config.toml
num_hidden_layers = 10
hidden_size = 256
num_attention_heads = 8
num_key_value_heads = 1
head_dim = 32
intermediate_size = 1024
vocab_size = 1063
hidden_act = "squared_relu"
norm = "rmsnorm"
norm_place = "pre"
norm_eps = 1e-05
positions = "rope"
rope_theta = 10000.0
rope_fraction = 0.5
qk_norm = true
attn_scale = 0.177
bias = "all"
tie_word_embeddings = "early"
parallel_block = false
extras = ["exclusive self-attention", "attention sinks", "value embeddings", "hashed n-gram embeddings", "an embedding shortcut", "learned residual scales", "skips across layers", "capped logits"]
init = "uniform"
init_std_qkv = 0.0418
init_std_o = 0.0
init_std_up = 0.0418
init_std_down = 0.0
optimizer = "muon_variant"
learning_rate = 0.00983
beta1 = 0.95
weight_decay = 0.017
lr_head = 0.00881
warmup_steps = 0
schedule = "wsd"
decay_fraction = 0.646
decay_shape = "linear"
final_lr_fraction = 0.0
batch_tokens = 16384
max_seq_len = 512
doc_mask = true
train_tokens = 151400000
max_steps = 9241
dataset = "wikipedia_en"
Each number is 128 + 32 x the weight over its row's rms, rounded and kept within 0 to 255. Layers, rows and columns count from 0. Numbers have three digits each. The size before them is the row's rms in percent of the matrix's.

# up: layer 5 MLP up, 1024x256, rms 0.202, rows 346-445, columns 128-191
# down: layer 5 MLP down (transposed), 1024x256, rms 0.0969, rows 346-445, columns 128-191
up346 096:110143135072107105106117206128173088168130120119144144133097125130128119105136112138103170093156130083116078113078178084152132153119179121136124084109111157078112136198125156129123114139136160
down346 109:151120145118144093093159155139066097136056065136147105144113122109181148114131109105118165119121128147191171184108128109102169099062118087192105111131138200184151099147112137135180160142120125
up347 108:134173117141136114095120123162112083121134136118092131135088121174146114132079116094110146083169151159182111127193154106060117125134135140117142163163148189127124158092084107175099138113139102
down347 061:134142174092098107075098184098170037108118055129105097083119119227085127108162138170153161177147121113061121145140168103089119147134077127120106168129082155100113146164134166136115116133172149
up348 108:226143096100166091105066139120108117089115124124164114087133147140094213150165110188090154191131110101141138173123117138168091061153137161150145169124127167111141145094132149150130089128143075
down348 116:148084135154125116133129079173085110103174176165147171101111075133108146139131112189110170086162143137179111110171170099060209102122129110135129135127142113051149135148136143152164102114114093
up349 099:090114163136141126179147102157122173100154095152151174114134179100138142064071148113148160112080063195141163185129138061165145059119154095151073130126090146127105114107179162175107165151117179
down349 090:080119185175187102119089127158071104053129127136156122159101155085143109115113157137142156120114107158072218156091150153133165135146130132126069151090132153101188067062135132118151098079101122
up350 110:079117139130136126136210151166100110118171133129132071149129132129171165085100076148112156136041184121154151156100047117112097136153192230173142148120190134103107109099093087069128140168143137
down350 116:113076155122122160132139150159106077084167101131204143162133118164137134116101145082130085137040079157107105180061093123104154194160123113094166117160154107141085107093160145085162130152129149
up351 100:068163115138124095126129168140124167138103187137167073113176179130088101074152140084103123160139064105162074107108104170094135180137118110167112194101159101127125191122117169168108115132165145
down351 106:153139110112149098207125130114115096142074125118168112121148121179163126108142147118053057125060065084163156165189106131137118144113122148142134183144140143105086113146112138124139170113139117
up352 100:153138101126172125111127116064170130116094183143072121149193158145138082157096145118148206082117131157119112168130096132100085139062144134101123162158138149137117069141218127077157144063091087
down352 107:076115207130138188133097077143150135165167121177130156096153106131112144132125103067141164152111164168092149148130101107126167181178120155147110136111131119151176165144150114139118142074101136
up353 093:097200167124138118125101139095126170088126098100101092134108141142159148184159110117156166126157145128132165190084082093147090125128134117129169176134077123112099112129143118178114110125032096
down353 094:085090109179139118089150149142043151111143071132123087129159092151108058134128133110167139124116121159182157122166157118132114177110124134129082129139117175154147110118150129032149139118086128
up354 097:082102146061196106115137096125105127153212144168092120112171126081092140136172146131120116166061094118159115120139220084130117122127147173112150106144121148109089153089138135110133111118131140
down354 097:080046131115193093138120145115154128107179164133087105107142168154136057094088122131145062119144098142145154161159166168080126115102180044181182157120061158150123091096110150100104156097094133
up355 090:131112066102062162189095148078118103174170128135155110147125174105133115109146084135189176095133105159157080141126132107187129137158106136092141110095081183182126127100110108126102137101115158
down355 115:177140122086122149148151151105160143139143105154132179175121181082128044111141129130125130166082141156091155179105081210158170151089194126106143147137180146179185119108107115127150122107176114
up356 106:141136132163097161110168141073073149104117217090128115080110110152157157148113131182163159123182090141156113108137139152112160196091139129119162070095142148113101123150155160097099135180150110
down356 086:185132172109113151109118150165108144133130119111089107137194100075143149070161113151192175089154109040147105098127082141138132173176155143128183105163108123156117150106172136118119109179133110
up357 092:127189134162125081096138160130125123104113165167126026139156158083086154132084143136146062102134080054152112087086113138135074155166145110118101133132161130177120101114162123081082092050143156
down357 107:146106084165186095073128177117098125197114133190171163140149127171084115139109118175145128154101173182124170184098117138149077141125150101069121097132097148148125128192124179126125124100083160
up358 100:051154111108085060146141163163099133104151109144162090065128112127089164193142103154040126084129150174156114126120142120112088209152112039143128090085067115125112153124129143088129177134099044
down358 095:148097151143164167114176116110138141170120103111073112115089099066175049161194100084164096123104103124116132097116190124094157116135093131108084154167046081079119071100146156143136118136083128
up359 109:172094083179087090126045054114135112055135140095183182167125115122163125180110129127139135132090118087124161153176114125107112145143109132127155181155171082139173193095143122161128170135154103
down359 097:156138090145116101123100061129148120103155100147217122183121126109161065172117112177089180158116169099147157153124067132102143134115084148122182076155191105118137115121126163126144084186141111
up360 095:108101098163150156178149175135053185175088122127112123111093138103144155139162157089129120088123057147107123141158165155131093103146087065090146176081032137143090129098095154099122122101145163
down360 105:143100170152102121149172123176104179143098100142170134074137116097172087122098097185108093092111110100113130109145029139171126128095089141145131126145148204163040106085115133124140106151109153
up361 092:136115154149140098105138151163146108107115166180165128144123088060127082135080133113133102172139145117153157111041154114101165141143159134127183178117043075072141130146115127083118163095168117
down361 099:109112179058117102101115105136143147125147126160138103091153075138108112117129130143109129167146100106128178068107141120095178090113147150158128110187129126097131121157142111140102095119107031
up362 108:128073097121145153166181107129158135079119128136141116136184070176092201156133144142139162112124110145052136196148120156137103092119171091169141173062078148164113136167105112133122125092070113
down362 129:135100125112142123147175080148166129151109100123106130097207172178090131146190103095163177098146090110096091146105089149210101139112125058152116153116072111145154155195152071100116185121161133
up363 101:124141101166175124120123131095101082157140108119126111147124127102096090109106109079107126138142105080118162111130160118126062162066157087134129121084103143120155161129154109165164031086135147
down363 064:115136173103146097120144166096150112133126140149157073152122120126163119127154173130133096166110146115143154153107089183118100133096136075139069155136162151088118133063168108142166140128101170
up364 095:181136113121172178102128149139109141165196128178099174110121145137133103142113101094136151113090085100124139102098148149107174135140126136088091153160156115148145030104146125134116197090188184
down364 093:160125154112120114125130114154119143127156060163068073113145163169133055199151125111136121091062154125096167130170219148093153138157105159082113114157109134142151046105167197131118125157132116
up365 106:146096118153159096089078131079152169106133101156164148128084118082101089112081134138144131080097160177135116147108137178060195169121189142143119103068080111087059128114095125118129144139131084
down365 090:103150158072153131112139146175141166143151105106150098159128105062109109100094045121125097120097083112110149124095130162175109139116117144174115108105144117100089121111127135076180177122066056
up366 101:106128141102183150132124087133128136098140167136134110145164140100058150111115154114142105119068112106164125107164131087133120141125160104153102170117042153155063138106116092133172119126135125
down366 099:081127080125101129130143105130134105124177169099157125145126103205026102107104132138131148097100149144129079163126127117186142161163163088224091081104081114086156138117142097120134111151150114
up367 093:131131186080124111141143181137078114100114143105148118128166162065143113126147124144106120080155120118174072138135060144166130122110155111112150153133154094173111169083108140142129149144138112
down367 091:159152131123178122107154078164113143167137128155167057153113083183184124115175110153100095155113101093160159144109121188113080128141149165121172098130141134107166136109174130162158127111070118
up368 125:133143064159112173163106102140088120115117095112144147110121079175120148157135100133058128107174146140129146148157127128116085084120110089135152147165137111164099146128173139101148191077147151
down368 092:135116126123117117109042099179163078122151139159131166152130166118180118153137058138133044042124126105147081104128187136106214119116030131141089116146112168152140194111090175137144111124119157
up369 110:108135164158143168087133151132154159113121117103089136140090122142140130056129198128114139155138174135108158128149143122127106133107184212010176171108106153126125137104164166169099151118220113
down369 121:145103179158080113123149165082134175104156162156142111148124066102089132104085136186088078113105153157139123136158148158169127101130158197109119140099065215186204102178180160140105156142198136
up370 101:166123111129187147165101125143133123124132149160146076142106159123172141121208131161169169126128113072126142077060156086188150078134105086142098097166153094141118099124170168069094206115132129
down370 104:160105125150171195103120121069108138124154117143161135068117131150151088155157169188120160131084104106099114079159137109132144116109080104140150112113151133129107121118148196124162154139130149
up371 093:131107091069152142114168112128160130160148149165150129085137145190163155110131083106138094129119119110085161121041124137066122063105117104153124136140113113179189125175125157116101123120122114
down371 100:095153086132136105122107107173084137136163175163114100137138097155124074159119058186100064198132104126090149165155125145158146141106109144126072101139056112164120165213176136145171148163122142
up372 101:187104050137137134128113131202119123063125109215175121145142061174135100172118114144150101137101149127128113183164122148121145135149173056122102138186103122100060118134122133100219140156126137
down372 121:104130091108151084093180184056150102120137155144150147111152077192122113105129103139157111116160104124131130112157175224102115093114177231150217133089169122111153177093107109106125132179137138
up373 097:129158110137109165076137169133108091107077124141106081180126122125137100133096129074105073141112124148141189135103182130150120099203139116115124133110152135103107171098150106122080111118201159
down373 084:138140135124141177119146120141165096165096055109141128132087226105141092160114115141153144162137132138103151182138140121173124098180129141163082116089128142096052066144133123104148099123138157
up374 097:165138148105139101102175086136123123170116112086126148103126118143139142099136145139070160172087156139165112118140151191111109164140105074182108169164107043127133096154148138155133141146172115
down374 072:135125150145099090120126118074153153079115089139144148159160106134162087114108157119114133140088141124143152101153112109097122145112134064145197103127152130108126117169153186143194148060131113
up375 105:173119169143133127128131116126107155087139190144098138086112114137101101139085060160107198139055134110071175128133122148116184092096134103121094108152140154114126120031091077191086143138171133
down375 130:148038083051055113113145174110127082183068138135115163105160129153137175123114128144158155090121156153128206145128143111152073152122090107138100086124166115123160142145074105143096141107211187
up376 099:053144083103106122179148111147136040123122137114161105169135167133129112151127081079044119027178125134181111117166154145105126120133136094101180117123106078133117120085169185146090119070111067
down376 088:162129132134092185142192217117115189194154093118206121135069090155133159167115069158189079152157190137152122119124126128139174117147157160132180081127113141142120111158144117145119125159199129
up377 099:105180129129153116156101120101148187100136131119115175087133162134156124094104083102151190149098152146123086167145146112112171075116139187139097125130122137116121142121080090135133105137156071
down377 104:115152181107098167071178129133114161097121117124151130090119126132092061175170157176124124127076147108135111138225050087097158117133122135155112187167087176161096110128060144126112093137173122
up378 097:144113128140180121135146146102147174176187140057145171096094125171105164150102130027113068128126106087171095086164104083098081177134160123063129075170144154093122153149138168117174164209119161
down378 089:187106138102162145129132127142095133179148094115143142128177122140153136163132111125110121119150095121129097106097086134166118124110162014163122060177144098145128156103126147152118158183132089
up379 103:167128100152109101097144115157161097101123185183087178141139154140114124103082130102160111087104171058125149137128145126081127174113134098178185131087127132165118121124091230141153216176148138
down379 096:131092106123128127161090101143077167125132132156140114140114103105098123151161135115123057105101090163101216139099117128151138116150196135135099120130134132111125109071099140153142143109087115
up380 087:127095113115159153109096129126073053154101097134101088092167131144081093074114155106051158146100120114231118160146160142134162187105148109140117182093068152139112197130146123150080145112091160
down380 095:150116088110142137109088163095132118181167133083133117140152096159150087090107042144121121158174177109100120149131133139156106130104156143061121148116128091167156137140136111107175102163152167
up381 101:131116068072143082118120128137125149109122106112134161106146133150174113195059111115210129109108134141140195078161138152087125106130135135135143153131164151107101079056113186146122177119125114
down381 103:110104160196166119213172135159110082152166060129112169112158095153120105105123121127121122149123117130148098123100166140131160065149131114040106108140112156142091137097127132144081139151186105
up382 104:167087176116127151041056122128136161113095114098091156150213163158071141152117119164143158151135089106077138092148146103104168093123117175070119081128111046121087109116139150084111151100145097
down382 069:121130110116059136122099156107143190131152093118194165122080143126150091160135140113189104195109108089159161120176147161143152189134123172121169133160178150134129045108108073125155163106118143
up383 086:100171198155099128140085194158098106167107093150167157122141091074125080180127119124131119162130106136147098117111141174149156138178148143134121130123104103181108200123182128169136133151185069
down383 099:135137140158155136150156149125164177143148097135146107104146142140136114179055140107161104147153129136094179118071133119147124161094140103185114148128091139173138111116112177140171166167078164
up384 101:085099074134123086136112137145105091105160149160152133097122114130091141092103120094146149152119129100117133181143079122120168146134127142070154130191100108129143141060183161120113139156151159
down384 101:172137162114137090140094097152091084165147129081127115154171149113074099156091181126098104120167117096104175108164149157187132126170130140116133123112122132167141096135141192124137167111130110
up385 095:146140134161112080182196127125126116150106173151096162081158115160146074167106117080140120090141119164188131119055108162085105122145076092152111124174140120138134109155194150097157133154105118
down385 093:147156100095127098134167152163156112188142184099097093139179114134089138119113100103122147113199094125131126145180115112091115117081068106139127114165083142071113108141115175158092176143142086
up386 093:146127149105137137134140159149105099087134089163111176156074125112112149126149082110121190119130159099121165141118205153120143147111141134129101160110106165074141137105104097098157124096099167
down386 083:163168161132195099075106127170172167119125136142106071180079108156116182159141144104173181122102159094224112120106111117126146118142156141154145110059164104107067106139129147140090074108112163
up387 089:147087094129075112099129125138162148114136174101170108129137117178101095106136103040067085072143121096122184120154153107152172134124101107110120141123126119123104154082090081122105162145185155
down387 093:119103135144154128090175162107166153101071135102146136135090185137151084109136095126171085098164106156123095128167154094164195109176073153083185112160116118095137115097089142146136148091097197
up388 087:096130186125118076141149159117169082134127170138091112142119117123139142193094145127111112148124131203144142156090162049212205079133117078160109169117163101091116195073165124140055157109116150
down388 086:097116101165128091132172105140180135150143148139137161167122098114153178120189163146120078098117127140136159175120153076161139132134122156139125103111148134109126128100100175136113117211138088
up389 095:242145142147133132120104100105135062138115138182121127152097155044166162133102131085114157090086075076168100143156192095115126073079103140115135103116096139150107144129133093125063111074059152
down389 110:143174187119087128129194170124121093119123175148125153117031120142119085145188105167162076164122101106104151119145168163176164209122083123075134089134159122155158166124135099174144118056127192
up390 097:139117186160130161160066129112084128131146148147113046075081128136136153236117139161121099149154096157148146119104148111116139116122162110091093118127126110117133126137138131132132113206086180
down390 093:132173168187076127140092147152108149103183165084150134145124137116165150155111121096153125146112107111065155147182095183114125185103234097077111127126094072110165088157098116116114089165095147
up391 102:102118158096077184107128159087116122137121137112109123064119117137081166118117181119061169137202043190176104136125119154101126128097165143108096109131157110129123081114076156121068112174092070
down391 094:132096173166202105148094132187128130102109120187094116163180108094082072098123166139151124105099181148141100115044114158175156152128068185099153095139115158108135115160159148104056175151055094
up392 090:144075149081147109163162181115119192092134083137162126143154108125123190114157110118095121151080138111143083100114098046170145156132124189137174125131122130097136121094099138166158140180108098
down392 085:173101134138150169139168152110138114179156124123153113178097106194129114146179152150125105151119137096146135075139158171144149116119153070096182120126126181120142164186162098165171122114098125
up393 103:050120117149196091173076044188180157110175079110079120120157152096112159158076105103118154167115150148107134110146084127145105127119141113072116088217068171141169097083160135121114182104104163
down393 108:085129049106129119126106115106167110071070090102112120127156121128086156139159128150146195129115108132159148095149086128157089110104158099164111115134076161082167108138096110194087106101120167
up394 102:100167100110132091127176146116120173071119104130177132115151089103143164189115116069160126111154079120099147088160103137135117130146134113166126162078118160160076102114135189161154131078114132
down394 090:136151122134166107073113127098141094106182178126112186127147127115145115144139123111135167086143123163139137141075119145168157165130177121133097099131108126084146138139122117087163112174094164
up395 099:109123147156090091250131137100066111158160103180081121118136174128157060095128118159140147159151113136189128124159124078126124125136130119123164132126090113092133135195085140145174085099161103
down395 083:147157136102094111085062100166152159125110101113085180188102158124120146072124152150157081168120158123129104121137169098137106118164125173114154166127125222092121141124120089150150099120070138
up396 098:112114102132158120107084091105146077149157146111101090105151122087110069115064123095099100137144059127162214155198142116125158142201114136116075121080118103143080109136180167106157153104142095
down396 110:155163118100112141097098129093099106145161075071108121141116139054115121150046170129168118119167143143134106185137063091037137128147108145136137130118137141151133126086094127083165122142148088
up397 097:147057171134116113126089110144103136111148113107084161125147097112161198120184143092102114145119146152116082139090117074137111131089097221188167168098133099107149156147126112138101156122095059
down397 096:121142122112097086096112138103120146198135093110172108081190144112139188089103087109176119145165126113099109111119202099107115155118100153164178084156152142177171109163108190133123146140103141
up398 096:077196148103146173144134078123051122105113174164104107102096132136120124141145134088171124106128080101134173058148166106146091104218126172111124123104151128135053175097230159149133105171124128
down398 079:089109105113118118147104061121121136116078147157143109081156142135165104061141073180108171135134181139152069126161154107152099078170104153135120188119050069126087099099132120096072194073128180
up399 112:142184158102183136106111108150129100092080113141093129112171120120155150143101098128090180141108131111121075106135175104158166093136094123155059113146151133139154125110153073171098162089096120
down399 099:102162137148130097121111153119103156120089159130095138102134099168113120181104125187103106113167185113118126121094172140186105158186088091098120134182118115113130110153110099123097099102124158
up400 104:163126163134158098135172181110113166135154140107169152128172083148088100154100072050128081100127128119140136111100142122139106148144123151140111182148086121181084128118100150102181147161097135
down400 084:143148114114159161094163152111147109133094157135126170152176107134147031107073097098199132151180100186107116098115127130147118157078093107135120184122143100146124134188074142142111155104043120
up401 101:093144109180125155132159117161128170161155161099158151119138152156155091165123150150151104156127136113133090093132113040111135107109126143141075108130123138149188138118086184165055097142149155
down401 102:102099091099126126131137136167124124093171110103079126102115120183114123089180162141134107172118069099117112111100182127144169082206135169115211191197099151104120118142111174079139122102176123
up402 104:145118156146050115206117151154120105140109144180123170092169181076109165142147172177158129123060155071124118149087096159154100153134161130153144131132136051150109078150146099159155172109110083
down402 119:146179170117135087130161115101108121165126107152127156102142180139104107176167089175158141130121151185166116150158134167112129099076106134108161109114127162147094135107101166104087132118140103
up403 101:126060102105087136206125163137092061182187151121086163160110155084114089127136113134120105177079140096117164097147117154155170060092089054102141127088127153160134115171143093140120137093154178
down403 095:113113139125125114101170148127178128130128133127172183191156103068121131124111143062167145113124136152100154117188150122174108160133162062097156162151119213160159174137161131120118172062112186
up404 102:149083124111083165187177122127197075161161097119081124112169112125165151166144104156101149126146115182136145190111123139168181097143090053130154158158137115122142136105106135128083147130127111
down404 099:133075146080084057213108093147155068116127153151097092161193105159192109154082099132140112077117111167066126138154126170135180123100138099160110152191077136100179202113138185117128193091118197
up405 094:186159180145136061159110149173153108087116131120101117141105121082102133210075101128077134170089224178101087095175157119090114104164130079109117169138111122109169103105119156114104175080118183
down405 092:158179130176149146168123175205090088103125095093054108025110077129139137111136162124141145191092163179159144088167119132162143163081148168165133095138134118164087138118099112179141067108086105
up406 102:175138104096160145131123122056082149086160173033129133133096142084070203152117187114084132086140101151137130185157115078103078066031104085119135126101103154141150112136139172145130158181162100
down406 097:088111151201136160137146131100108131120135121134120083098100124082071155115134164135190084105171119129215134128146098156079061107102199160156159121120110182116100130129177152139144062173121170
up407 100:129149099115099098117117099107135159067141096114155092187155147116085103136158110155087148118143129164151039120085102162085148120043221121118111116123108169149116207143139140129158164095138156
down407 093:146178148163105111098164090111152099190091105119190118136101117097122073109113182086112138143137106148119080108122109171150136151115155127206138035067157138068188118144112116116144136160144165
up408 104:167190087125104172096113129073141128115078135097159133132093085151114131165115155101159141100161110187124149147068120111098185124149160096148098167095131149140146100123159165104142140122119153
down408 088:117167141187081155130117133126142150089127094083136116106175147045125157141133185116073159107165145131159109159072128149123163152141076117161129085132172078148118138104102166110173156144096106
up409 099:168138125135118139150152120117122169194165159137100111147167133088161149107137137145110112123109152133094119133095135105143085133182122098133088148146129117116137145123136151128082135188169098
down409 126:112126081194132129145059142207164146183147130129109113098143060099110077105165111172148102079189143094064117182115105116176146113171134097101034149099126137169142130128147172139154116137130183
up410 096:199155097143137129087079156121122106174160113071159137130152083171081124159193091152123152097165080107161116131139160105191111131072141163093144106138123137069112041156133158110092131047133118
down410 094:112153115107163105086149135108143130142106124071128151157096081150055090114116168102161154120124109151086136100146095111234098127113183113120089100169200102142137128141151109116166070058170084
up411 109:184146185162171132081195096173208123086093112141133103151078142134046148123117156144056189149147180149105128125160133144155092139108124115149150140162161138187156220102152083101118167097129098
down411 091:151151121085137140108095129097130077156112139113110118107085147179138142152172157141059097088128158180152159123168111187147116106089126154116170137161088087125168105153151130155113083137147126
up412 101:146116075098095080154123156129111061159124088143139130183137101083122102154173147134124104125166099073116184088165081134111182113128157098168073122147179111138141159152123198127167125138111122
down412 081:092110130115119165113092169159200093160144090133135129145144107093098108187157104116155118160128148138105171104134147139166109151117144155120136101142159110143085078164136133122185083188171110
up413 112:074173157072150204133124110115114125152156147112143165119073116070099095117128118128141166150140054122113119096055152099084189166134147139158148118119098142083113126085123119141129186069094086
down413 102:127106163116123124150184092084125084145167152092124163173144089131107108100115101133110134135114068110120183144147161091109159140136177124184119103151174157120130091110178176113151145022166191
up414 109:154104119168159108173145109111099083159104207100103158125085099175132124125057158125167136078164136192178148109141153132134098132108154133153141094110129103108090156027121147168113157111175067
down414 086:166166154135108109139168118183089151168124086172074096153145123101111116115124164100137170129191131116201156178066139101093139162136183123167129120158125118101132187101149140137133091107181075
up415 095:153066161097167119121114164163083124192132122117166104149096121144161156088059154131089108183106101096067147139064188088103134118057147100073141133119129126164165155127095087136119121083145066
down415 089:156127133114109138145061111102067098153144156145095087129159138140114067108159152159112107170167085138104131114157170114166161178104134106165080177157160141136155162126133140121156124078127074
up416 102:146119117096108072155130214132097103149121182144143117115127136131079112098107086122107103146138152060152117151097118047144124099134120117092095117146106087138146067167183103097182101127129119
down416 096:150159137113132164097093152155150083072173049104088098148137167126086103120124157145116131084162124103164131149099131060089060119141040121129156136076108170090132087127110127133156129153139158
up417 102:101181108099053084145119118106110104081141105108110195139191068101166139133118163108148123121173153061088151076102202093111083103154182121075130119151169131174148102165082076136176117139121108
down417 104:103080152158083146097140208123086155111193141112153125123155133117107141182140116156078196127130115101124124142126126176126092123149154122095159173060132147125162104137185109119202096152125104
up418 097:140161115194200177136136156119092165152175131159137109189070111155140167110139146081099168152100135129168125113170148108182070129086142141141090147184139162108109106113124173132146130119163098
down418 088:058143181176146192109064144080128136172169125134132122072128121161184076153150108117096121124128124114149125167128127126059087138098129127110107113136155196097149115100100093069131152066135133
up419 095:140117072126156106162113154141075154077095177129095118166141159129105122164100153142063097118115158095102132073128126064161146153105138107147105086122146126115175226203166174146145165091151151
down419 108:150174079169076179064081144189098132115119113155161142138173130110088114139144154146138112080151143108128151093147130100077122157102082108120205153147096191142164141172098043138132133069144162
up420 089:060120146145127133106141074131093058111165172133099123188150101112138113135072103021179106119132095092048132071177189155142166167167096132185136130123138122102112121148184113131105135081189177
down420 088:177141132070164102115098166146100102141080142169111132101112084143051138112208158160111063167109133117080063153112188135122118150118137137096112150129089142200075146171056138108188140117098108
up421 119:132107143099080072123167147124135109148133159115118165067148131167136190119120088131092176150112133173152172134095097118161115130124108152144182130098152082164079125102161148142097168085111078
down421 082:101089171128106121173158130119128157118167126102156116092130139104119185120161125084114130138084077077124205172070113136110083122155106162174172114165130095124130066114124088148059125109105101
up422 095:130101134150065160142103108153126141128150149110158158180093127108174097112159122076121202111123141149188083101072134155167138096140120134192136161179131089143125146145078165133126158079097133
down422 132:130151155142119130104164122136158157110089153197126133147131152170134098139114110148096116137159148128144139090157134091174112133153094108127063133124101089114104083140097105083191133147154148
up423 099:133085113131086135070083153083087152104114110170175151145147092142158129134145138169094093143167150125180101135113192137119127153106139168110103156148124098124171166101123087164089111188195117
down423 121:162093128120082111178073131114147136037139107123173126116192128127141151153081077097136115129173196132143112092144147058168083147127086110116129072138165074144179157117094097133105161107123108
up424 099:129142144159124119159135124170095124126102173117085082114058142133159151109175138154136134115084174115058135172116150124186158084077158122122207126122091127104131150103172145128110117145140076
down424 096:124108126112086144133156099141164121095124150125088073171125069192136179082167186155186049080132197186187091146117102114161138051113124145160095158150079156136168182097116151123123095161177148
up425 107:152091180127181056152165073124121093091167134117134182193177123102143139161169114136149139159147149081101059146125130169185189110115112159148133121122165096146186139131115159092141146103109129
down425 093:140123162123129125028089149063146074156082131113127134138133082121101107136180139121120133111135171118135097102131101095170093108109205176163129110121160110146139087154102125168080114085097124
up426 103:176098180098076144117148114158159144127162130143199071087109172154156176150123186081131128112211101125156129096136147153145137163104135105103159149088188118124132117108089133134136126132119166
down426 083:160067157100120169164112100155141187132117178140173100082110127166161102132104111145138140065119080092165114121143112142141188139110101170117182100142116093084136110120103093165134103125082089
up427 095:092161168133100118112184063108120092081156122138140113141163126164132073118152135143120144131112080106163174172123122108179098179197201115140107144158128161156097098147113149178127116176113181
down427 080:140135166095125159121142164094121151127131157078140129130137057121145142156115170140127181099145106072153144132134130181144090126159183176166130108137115203233137102179204181125072075143136119
up428 105:120167185153132133163123141103159099179098124172117139091116187137075127175157171138056161082073053070133194105126111122116144130116125102102152159151106129187114137133201144054122123112116114
down428 099:162096120152148093172161102137144093160122142142109190154123140158093143119154122131078126150114070114135097124172220103161134146137118100060085125088143124121091133117127085152110139132144100
up429 114:100088192149128082143098124087073161078109177086117090178118109155178134089135146130143096157123149108158151129133166125113139103142072117150139140159114113209125128085152153090157159166142101
down429 092:107113100148107150152139106118091040097155109100123067155191164121153116141124104089122122144142157189163172136119116096161187128073146175098111123184168143118117101153153116093141153157136125
up430 113:193107092094129105154129094135138207139130176134130139100110080159108231150126080107100148160120125192133105130186144135111136139119126138161083112151136132110079096123143098109121159100147161
down430 118:116189135101122096135092127108072146120127171128156142133146202127184178141117101156129088116107202155203138168156095116150150108098134091107093101149116151023120093166135113122134119110091158
up431 096:167133128117107151119154149133106137105141107088131157097115165139132156091139131136159122146134140137102108098156173128105117057091133179180102138115100115145108098142095154087109203094136156
down431 076:156128148132117174131117137191115160110125122122167134112092085102147075122111149167171112125123121125147118134073169102124054185117156131125176102125153141153094107159178162158148121139102089
up432 091:072185102148155111192132144089117125129096176148128099084118113188176148184162116111184174138115151078139107165116139150113164132140152119165155162093140144094088121181161135162116115102101103
down432 074:070128162145102128142139118190132150115089099101072155193121094160161093128165116151151109187142185100099119127124161146093089126087073108120147161126154242116158114145104082069173070098135168
up433 098:147127163187153195150133163183233113150137112104156065132118132112069164096110118097149119128181090125140157157137088095098098153094111139110079162075089156110151086129102148149128122080137146
down433 110:131171174177175129136121155087226160116142078147162099132118158105178164120135136107143124108132144140185093095105098148099133123084121097116137184165133141057168082129135123155165116073100119
up434 110:148119178161123124190174093086124130161147145130136204159187128168163152128168116120110171124071068154109131063073140098149176098204083125074103127156111106101148111161122164142180140141157154
down434 098:133154120059146124144138175134163121181163110094169124124156157175152120160135131087073170118112163103117099135082177104075110154154141071154142153157165072134108094177090146088040170109181142
up435 095:117093113140170101142095109169126128100078169099132147112087141136177143105079090148086143139112191090127106115087118072134145180068134090105155159131146162161192147182163141120185131122144142
down435 101:223124129137153091116153081191181160092135091096126088127173178142097137086140126143089152110079087118164182105123124046168107182109153120138065173108171102154083115178173145056108109082107139
up436 098:073084116133153138027143089134141142165148136114078104165137204077095083098108110071084147097152139137133156101139054095136119120087154103143122123126070094161117155109136101138118115157083123
down436 104:127042096176149119099120157102058120137115090108165133186157120142116094092178170145121159095128111129103133125142123109145166031120113074141161115117110134075080130094136156095151154153137131
up437 111:141142141198154108113118115131126112149123112079159161083153202090143139096172168097108155160120102156218066141118161165110168134167119174168104158117085111073100091150093118092164091107160127
down437 139:055139125090152059120155154099103134186115128115175103128145119105122129141112163146152163143117128089106144073096128132121101145111130105105141162111105101137129085044139130105144046121109083
up438 099:139105178080120165112135156125105099105174178104175114153119080149142160202127059088103141132098127074083141132129078091134141156139148156101127127096138145103162117129167111142131100114145104
down438 093:197173150131122177126090100167092117094117085118115096185109134148078110111091098135132127108136126090196112178105117108134119134169080146171162097068146090139179097128086128087067089111146151
up439 095:091101095112183145177108102125135075130137124174148098181149098151087158125118174107102162140142070148136113144058147119139173165151082126120099122137121115111082183136064176111157137166167171
down439 113:104149103147057197141160152092182125145111135119145102140064106147124127117100177087124184115060131125142093111147156111131102092151066173076161125161128169112150117097167093120113105110180124
up440 101:085098157127092099128094131161130130088119162119187112118102096103116116126125106118144124122102085144126090084068151103147134143152132128168089109137123059134162187157145115157174147202178132
down440 102:154137141178106157099134125122165173094127108066121118158066147120159121118118110126125114109112089125155066092101139110153152199110142110155136136202154151126110130090126075092181141115123139
up441 097:088156141105079124116109122137134104154145122118095121070124166130142130200072168099089112131133136117152070121098168183206159132080148094141057146083118106111152144106169099150166124154144084
down441 106:127083094179129165175108100132184195130093106118174129070152126145087114160095125086115086132114108108129144168143065120124198220123108133145153112095152160134142163124117137167099120059132149
up442 100:148099105138155124060113080146151096115184108145142134126145146128157100125097102071132143115116123125127151147118133103138110139142163080115175149108115065139114156124118086138147118167098161
down442 094:116082201124221155155184123097127115087134135103121148145115155166143126133090062099147107062122137119129135084115163110129190115143172183111130138145181111195095160109130132142140156152132152
up443 099:064127139152124058111134116187143122111202084212156092130083169076199134178176103109173116074157172138134176102166105150091126177152156147081035115130170059117147120123140136129111076149134122
down443 084:092147103099153161131188108104099122119138103182120117155160139103132151115139152134100141086098150095186138155108162173169141128178116089148114195127107168147108117167095114139145116125162112
up444 100:119142124077103122118164120090140132152142150130113103066170193152124144132122155093108113091104110105147155154080117161094135144194157158111155132157149103128152159118099080139136131077102138
down444 099:094057157085100108185175137055115101091145112120137131061155131145174119156183139151092141132134183125168105138110072139139115172118140178108172177171137110188160139155089065138116161111096141
up445 105:079180130182146145192159056116074111123147150078134119168069163172161109203142159108132139158064111125115190110111143134072110081155152149139120160149085089159184176050110155124155163148093134
down445 108:091119142073076101130109083137079148122127121144135171107126136107139108148090113173112171134127155110064193183127083137112127157114140134128113141195174136119142127124152173133130103140135122